Each number is 128 + 32 x the weight over the matrix's rms, rounded and kept within 0 to 255. Layers, rows and columns count from 0. Numbers have three digits each.

# layer 3 attention value, 96x96, rms 0.184, rows 45-63, columns 0-95
154153078131101128118078169092028090048140088174068131175183119096159184180102112147148061147108179158116159111111146122121135106101060131128055094182085145123115149229156161128151136102149125092156095177142113146134128122192146064178087179141128080184159127176082128136168139117151152111
158143161099100114069124153105150117106167129117076149073119108120107119096118126078135173147123124138133103085087121141176137171145073083154134116150100116160120127126120158120143098133121167175121043133104119118109152146105131141231148119121130095117176141122168137129160162170086084100
117129099133161091126089167137076113097143112176155158178189159124145093139123120121121167131145090174155107106094099116126190115118096171143091164107140151147152164133131120144131134166119164083135131144117099168136140148155170112107094145138113107175135118140112122097120129032159151129
144110097130173067104135179118093115069146085171108143194177206110114051134145128120123171101187128181154080076019116129173181113117039134163122150120166138169115166137097111172170116195125163080122071125102087142071182128161172092175098161127117113149168130141137141104156137084119172107
138095143174122126165074085083092134160088096131111133064087129138106218168010146169137050079104162121132159155137139152160198113137150151099099067196122116091142197180168141113128115098117152108129154153118147113172116103093123044108111136132138102121147101172106085130153120125147102102
090108149132163116177157124148190149206130159104216101163108174146120017115226113113132181137206071117143063130097111087130124114194196090141180156042163114152134075051088058155150140160112140146088131082115140106088135125097136215064146095138125184075111091069141166114064102082120135160
123159070120160083092127173166103134132134152139129119150174153117123087127136131102143076106164099125146138120108098146095138082138080164125105167108123153161171115122098117129115115141158132086162156127133124085167145115139147119132099142146129135140129119117133142140106170086141144107
128140094113144118112115154140102126133131141150151131157188143146140099126128115121141116115129091135155128110092092142124157091129087188113094189116113133165165134114122096135118122139133146093178130130101093086181126127172119118100107147125135112139154137150134125100093176076150143151
124148104155097128180082205187067124093204083190173128167208033092100152134148116111091085175071160133117168122153120113064099119124086184097088150136119132134133132194137129091113143095183098114149074223136135115107071146168113114130101150129123127166140150161092086109117172071140088180
134145098122153115110151178141112136121090154141126132154154183133134127127126122101103087114183153104142122120096084154128158087134083139120104158148149166163115147136106109123128122140164127069151136125113094100170166111158137095121088148110154150129150114150113137124110145141154131082
120116159130105117151121097099149114116159070147142140139126118130118098121163131153118196152086096168127109114159151116126096163110146139161152114081122110126108140115128151157121146143096117163107119109153121184070102133106139157125177102127107118167085164102147102111131089082091160140
141146114094143144050115034088159115137044193111092135094007143120206077123097130174208149071144063119166153090105134192134199118099122166135122159163094121098204158073153138148163134200111149141164151000135102157232120097168143130058162095142118074114109127048146191171095101119083150093
108143117144144181117170084232128146051146149130221178181089063192169178093149129145075156110108170102107157168169088108139107078070150157094091162107196146111146135133175101085122230131168090118123150131204203100042102114070126072061123088114153073092158170143079040175072169150122101085
136093111140158164120149079092098124184067170042176097149102144160139156084117125183151033157116117144120149165107144129175104082094116150089145114078159138090145117091140122149069144118137114118122210167126140148148124129081113115043135159143117115137120124135131120188138066109148147130
124106172152098142159106109082123113163115095099115132118109157138093172112122129166113123172092147148121099148146143107133109159146163079136155105141130105096096143117156163128121119126111145165081136140128141166091119129039118125142160128123094160125114134143123126136166086124125131127
164133181148110108139121108110136138116151093166114171103154139133149094160092116127098180097104099126141100090131115147146162180137101139151125143155124100148116192140137140100147102124094184141133057089085110161114130129166144131165143107121139123129163162174108093055120134071102069167
102132057149154151153111100127080132188064162105163109154091131128132146100133114148140044141160171118126155166137144115132128090122167113111136123097155145083156129132156081138127155111152112118121225123153133125130113117121129129063116151131128149120092089123105149193117104154162165139
122108175140135169142130107131140136128140101120143145066105104153143179158080130117099166115090192131110138136158116130152132152133161106127123103168113105106098145127160155108143121117111130156098137120140168123112141138119131117151133100123142141098135108121102086136122113202125088092
118134102099131149093134060183106106070138124214087174100089074066202147154053144115120197064121192109142169135175107166046149152081146150145097115157110121100139218187165168141127123154080113108148145096163153146152127111159166078166112076092158107181093154053076139139133147215169125138
# layer 3 attention output (transposed), 96x96, rms 0.182, rows 45-63, columns 0-95
153200117145137177126141136140171079112150132124161102124135096098101159105174113164159087092091093068150143085120156158055087107080208115062121145107172080107108118148116104138158133114069100142137150101119157132108068121163144182141082120090121168212139182073104163148081139105137148202
093171097130129058090103164138121087172116091129077095184069149142148173095157102130123149082071143146108133130178103121126077114111151101120149123145123116111124144112139139121135141131161131180146179096125181137160142108200156151130143150177127073136090137155154097140132065134164093119
164204131101101154106116116094181087109161142162145151102146123148117092165127137146159104114099063125162138158096119176122125149151155118102140132090125139144142126142093087153142113137095110146118117098154154126121043178114117169101151112132085163159127116075139158097080128100157137169
138211091101122122093085113084181050116125103136160138119121134127103102167150159133180150072060048136155158150115129167118137169138141133120142128083135108129153123166146091144185068139070144198129158072157187154139046162129145185072174141127102133150119121081168133107101087105150115197
101088167223112065145184195175165151084101125140187142099111079126128150084188086174130100202114136090110093107187197108110107041119171105152098122119114150110104132124121072143110141112080090124139128121106065098105131086064144130162103158169165120209096163090087095161094168126112154151
131099118094122109155132076073084160132101147114115146116182151148152058189052176084123208149145137230122130187105088105187186204187027141194158107137044142148138133116127169110161066163152176153121077180144122130130155158100092098094192131166135101030136049160175107078176133130103101077
171192100099106164122133112108139099136154107145142156111119150123091142191159164094142119098087053128188143120087099154129116150143116157093130148102127121167119146132129102138135109131145117130105102092158146150138084158088142144091123116102099144149179120108113133101087147072164136180
161193109101099165121130116112162093133168116166140146116126139133103129185155141130151121113090070129173139147095084156140121148151131146090125154114103136152125130115123082149138110134134119112121094093143138130144055154110135143072136111114104154131148138103111141105077139073182139176
167183122135145217164150160135179099107143093117118095108171101123094113159106091158137089093133101065153109116114103140104125115131219122071111120145124102165118100069062121107111168095115122120114095115061134120149097109167145163166087124118095231162140153102095198134103116149159149229
125173111098123154139137128116133086135138117128189167111106139121070154187182175130145116082105062108156154126113108168132121157146137164115141147091127129136117127120142084138130091132128125146127143094160141145126062146094145148077153110068111162150172111095122116101096134075154147164
122096145143134104094098114112141149111113154143079101157144144140188057065059107134129130164157163149100115152121165106120155099137115111146121106141151142119163124144103178112120166139108135123132136158094142106125161129160100118164124141186119123089074149150143159143165116171084105092
156130151141073054055116056139126186156180162168106198193053134184184158105147159097100129176094168179174151138095145073157127145102025111135110169130182141087083182197153127227147100188168097079124066128195105124094115163114077125048088111098159056125125171155132066097112129058131141076
164057130099151127204130227176126100097108142117106145123097171181057118135105104180155100100209150051140127143094104130212140204126163202161074110119198192114123115097110155175110127043142095090123062084096117150139126114094090074104082166061112255141179061102019192094140114127119148155
140070157136119119141154148162081171116162155138121104085158109109135103123129126127167133188150146105160153117094101133099161191087073138170101183055127148172112151168201110158134156173113093079103100117140110130143180155082149071068084091111135044150125120094126118167147193121124108103
074072157167142075132139153139106154109100154123109108140138113105176099076094112156119136187158177137091122121156169120091146089115132100158122101133118124133149122125127164100123162148116132135136165150106116103131174122131142096183126133179142100121059114135155122165166123183076120080
094175122156124079072100149113193117102138110174147133153129113166150090109112062147115138137118133131095120161164143119146118073172145098118104107156104164095142080101059093119150135110122168155143145131107124100117095108181126177121180155211149152097075145123135144103139080128150128143
147083157144125138174167123152089175129134179102159177084161101094106138146115180129155123168162131124146146099065131128112145174108088127152122131091134086141117146157149126142139110116123122095120083154149110132094143162063112094130086102042131122142183105112117114136135190110103117115
084070138159139090158133175153116153114090139108157100146107138155147148090123094155095114150181187103063106135178150102152114106135151117148120090135128158078130109113101137100093146100138110130142148156125122126110176101128112114173135155151169133138115117147117126133157118158114124081
167083135122120146108097100147179126134133155118134223123030118159181212095171102142113045093163137041140108136127190113160121054156158117094122080139231121038147138219088081159054127048134094109098125170169147132053140098124095195170095143108143196153149141163078171099105089109120169153
# layer 3 attention query, 96x96, rms 0.176, rows 64-78, columns 0-95
056044176175123097138122113100091132160109154100127102176180077151113129128203185178165198148191114150048188150113147113152064125178184158152104078077143117119148075193131125123086195102119105124067147141177143100097135141124088144130096118076091159122122071123165164163144124143082105076
111093094130156117051139148145118151096122214099117050150176080179143093130108177149156138153231168149115147163141145111060103117123149182151052145064120173200163080144102097152120208135104110133068149147133162022147108149106126080111120127097086165174144072103163117125086167185149127101
063134133200156094120181166145087160073120249089096184157114077118129154078120165113175149255171153097111177122130196156075138085106187129196083141086147135086163049178111142061095202088126067095103146125193065149104093207139136178128000112015088236133112085160101153169082200086176150051
090126162137129142085159134119123157111113175102074149175107118131172129129128159112139139169150163083127138120127130107096140110122145120148098179132127121126155162073142147119135129092118121093100142126144103133133133140159112116138089110091120127129103126143156173131114158144137124066
145166143100129082192067159087131139159112158120077061124107072119176169141153124061157124138083165175119184162154085165091096106093095079062091103123130095131134137100158123146126122143115175084116158133126141117121156132176163153156137148134144094129102150179083193187131140144189129105
116185079146119132137153124101114108144127068179143110189100139121130119165202178077098108141135089126104138103128116086069163106132136149140147145070159111097151089105149071127155170126127102116120175142180134167156130128097146169084136155120115147150101128062133188097138130138142150155
130121114145100083145095159160121126144097118117122153103121119159115123120125101143112133115111162144167138122121152144130132116148147092136128131109143122136121124192087145146105123147100126144152127118157125153086159158115185185095133156112092136121114130147088125111134087103143123158
125170117092158169121158136136186131149132136085104125107128134150154109118112136101110142128109119150136091120133120167151198139127115128158114154093148159091078104110163167144131137128103138092114130119124116119113128128119151108171139091122165147118119184104152081066131120071166138126
151133100135180141059078115095112141063106144103111087119124131174146070148134145162162122096185189153185130113171148102041107147166145154104091114079123147226139147128075101149042111139114133149115122106102150103200068135146099005139193129133103152207146056117175110161069147168198138158
195152081062132117108036138089174120146132000186152079083126174118132114183141109127085099024091107149205048116110085095090135170206079133037187147147130132212091206076116079176145076162120173167203097089042150156163135038125159094106254144225122072151127110079103147099192085119137113210
126094139129135127074162153145131146118114208087116094125106121184112131137113145149127134144211172129132141132154127106135094103119139128190094126100135167151155093136153124139112197142092110139076132131147106086115153148080103123087073101083110158127125085158175110134070154168139135066
030079186216154073093211199179047182084116242053097165193155063199063140154140169124158158239226196081050197130143185131163109059136217149218068143090127134145157070165199162088111236074164052114083147097246064136147140182159085163076000105016066224153109055182103148213052178189195165019
127196099169103162181123090079131134121168102143143109130197142101112144082158166138150107148076110155133162110152091162127144150090132164061109133153069100098126137147190103120124125110165102135128122088138156113186087125160150142093114188107090140108115138106069121123130127103139172201
119192139158104131148093121117147082131084136150120102096130131151172178124150110071107093160120130156088121158144102096175092108113117121136119134168145126095125091107139128119127148164139119175107084094126111113141145139114139125112112149134066161158103120129124133134131100148144119119
150147091101146098137088091127174142173140097108121085153039145196139162106116106118021175170152135165120131154105130083123165150143157138160123148118117178078162100072166080158150153121122102145121163108145080150088166106093090138080138099128155182158075115170217141130110145147073112093
# layer 3 attention key, 96x96, rms 0.172, rows 64-78, columns 0-95
156224108155118102101090093099115122174121039123099104135160205105096156124119147105105154124172080100157098162106082086067119186084066149145150117135112087218117190130125109123159141151157165115103132102103087139166083056157125066128120081126118129163162148139139202140143183125137120158
113162100184140152113113062062050154149112147086118109129125133166145193092145159136151108145179152107109151108120133155085123120155148135121138121116118123131138132147144155119055160127155058154119137125200085168138153129160055140160116085077083168184180083148152114162108093116110188092
138226102255138120121100016027000233162128153036081095161129140190174181052193218147199160153246158077044137112085129111045076199162135119142169104106120094151170185171155150113078170106184083140082183087153027191145104077192068108172096045027096147255179079160226208187103106118088228148
049183100233182119134181060079027193179144159071127148190135132147141113075141190096205132180172158050052166116121123129085111155137155154151138107107119121189187127191161155088088180091172058114079189100182045163129098142162036148137051085027073205200134078170187146169076148124106213088
148147117129140151117128127134114122132142108147140186135145125080182090160117070158079109094091089130098139127152127064131131090123140165155151116124135123129094124155119191114144118112165115132139102141163115153089055154153103134141123166116143109110157161146181149131134108129100166183
153125178119092144148115182104126185130143136086117112112091145123086142118112133170135126106114090168075157213138146176140115097170120095105171133134130138103140105144125191096141164063128188155114113140122118086098074116092102085102184150115078128093166164149127140134132123151070098107
159166123116118126141112113092117136132117117133117117135119130137208111113143113171106114094122150157098102147130139106134108162157133077141098128129108093079164118126126133098141111106125153161130162138085139147136140097126166117144151112122128105172117134084153160123141139144104121142
124143099140117143169107109123121074086107144163175094109063148113114123197173103151165124125119124111149119187141137113038121088127127147097119126108120102161108161145074145123132094193139107119092079148166173174168163147134079120084140147145101110125114157135109111123137116134132145151
087158171170101103123107081072098169172146123098126121141146119155170135108130179163165140160152149160087141155101114136065073143149126097142160075095104073143148146200144152083114147079117111148101138154166120127092086141121114127160144090063105137155157123139140182156137142132102132130
139008139033137147143163227208192046066115167194165170100093115090058099138139071129080084129052120150160153122152146139242197028120143136107107210169165192083100074065138126142143074155100180105174093159114207098122187197061160171100130223203143087045082127131073022039164103179138077074
140160116144155119103097079083104124137127126121113113103126138153141169095162147142144111150144140100126103121113125127105105122135141136119128134128123123128129124140130135152094139148148090143139125129147105153155146126145122124149136109137119142141164119119139123130101096113126143125
112179118218158093134103052050063181168132133058079110141148125209196161072097170135193118169174138117050110098139172093112110173166117089137112077119135077145184147197157139148077152105158078136106177089176094127151093113185071125151108068084105179189158096160151213230122126150094172123
123220157161095114171146109102139160127141109133117157139099116152095138137160109167121140067115085203102153131091156124143116128125071130113147101070132089086117142121096159096178116120154176109129121164135130118093099098080125089122165096121137081121199163108154131154158149099127146161
161161158124119095160149081079153194110136140120091156133107120152100111096100127099110134116143104117094097127132154139141168124135135131100117115101161121117123144148157134102111125071140144128175164165105131093082057096104155096125146121134150107084189153178125180161152163124103110147
100119114115169127128116133175118140134174137063138051113105120144134138121154142156167091131103095131097099170090107118139058141141166097148122169105184138141137164120157154143112124132158117131147133157190155145131115096083146082148177117137150102088158115089107115098113086162128189110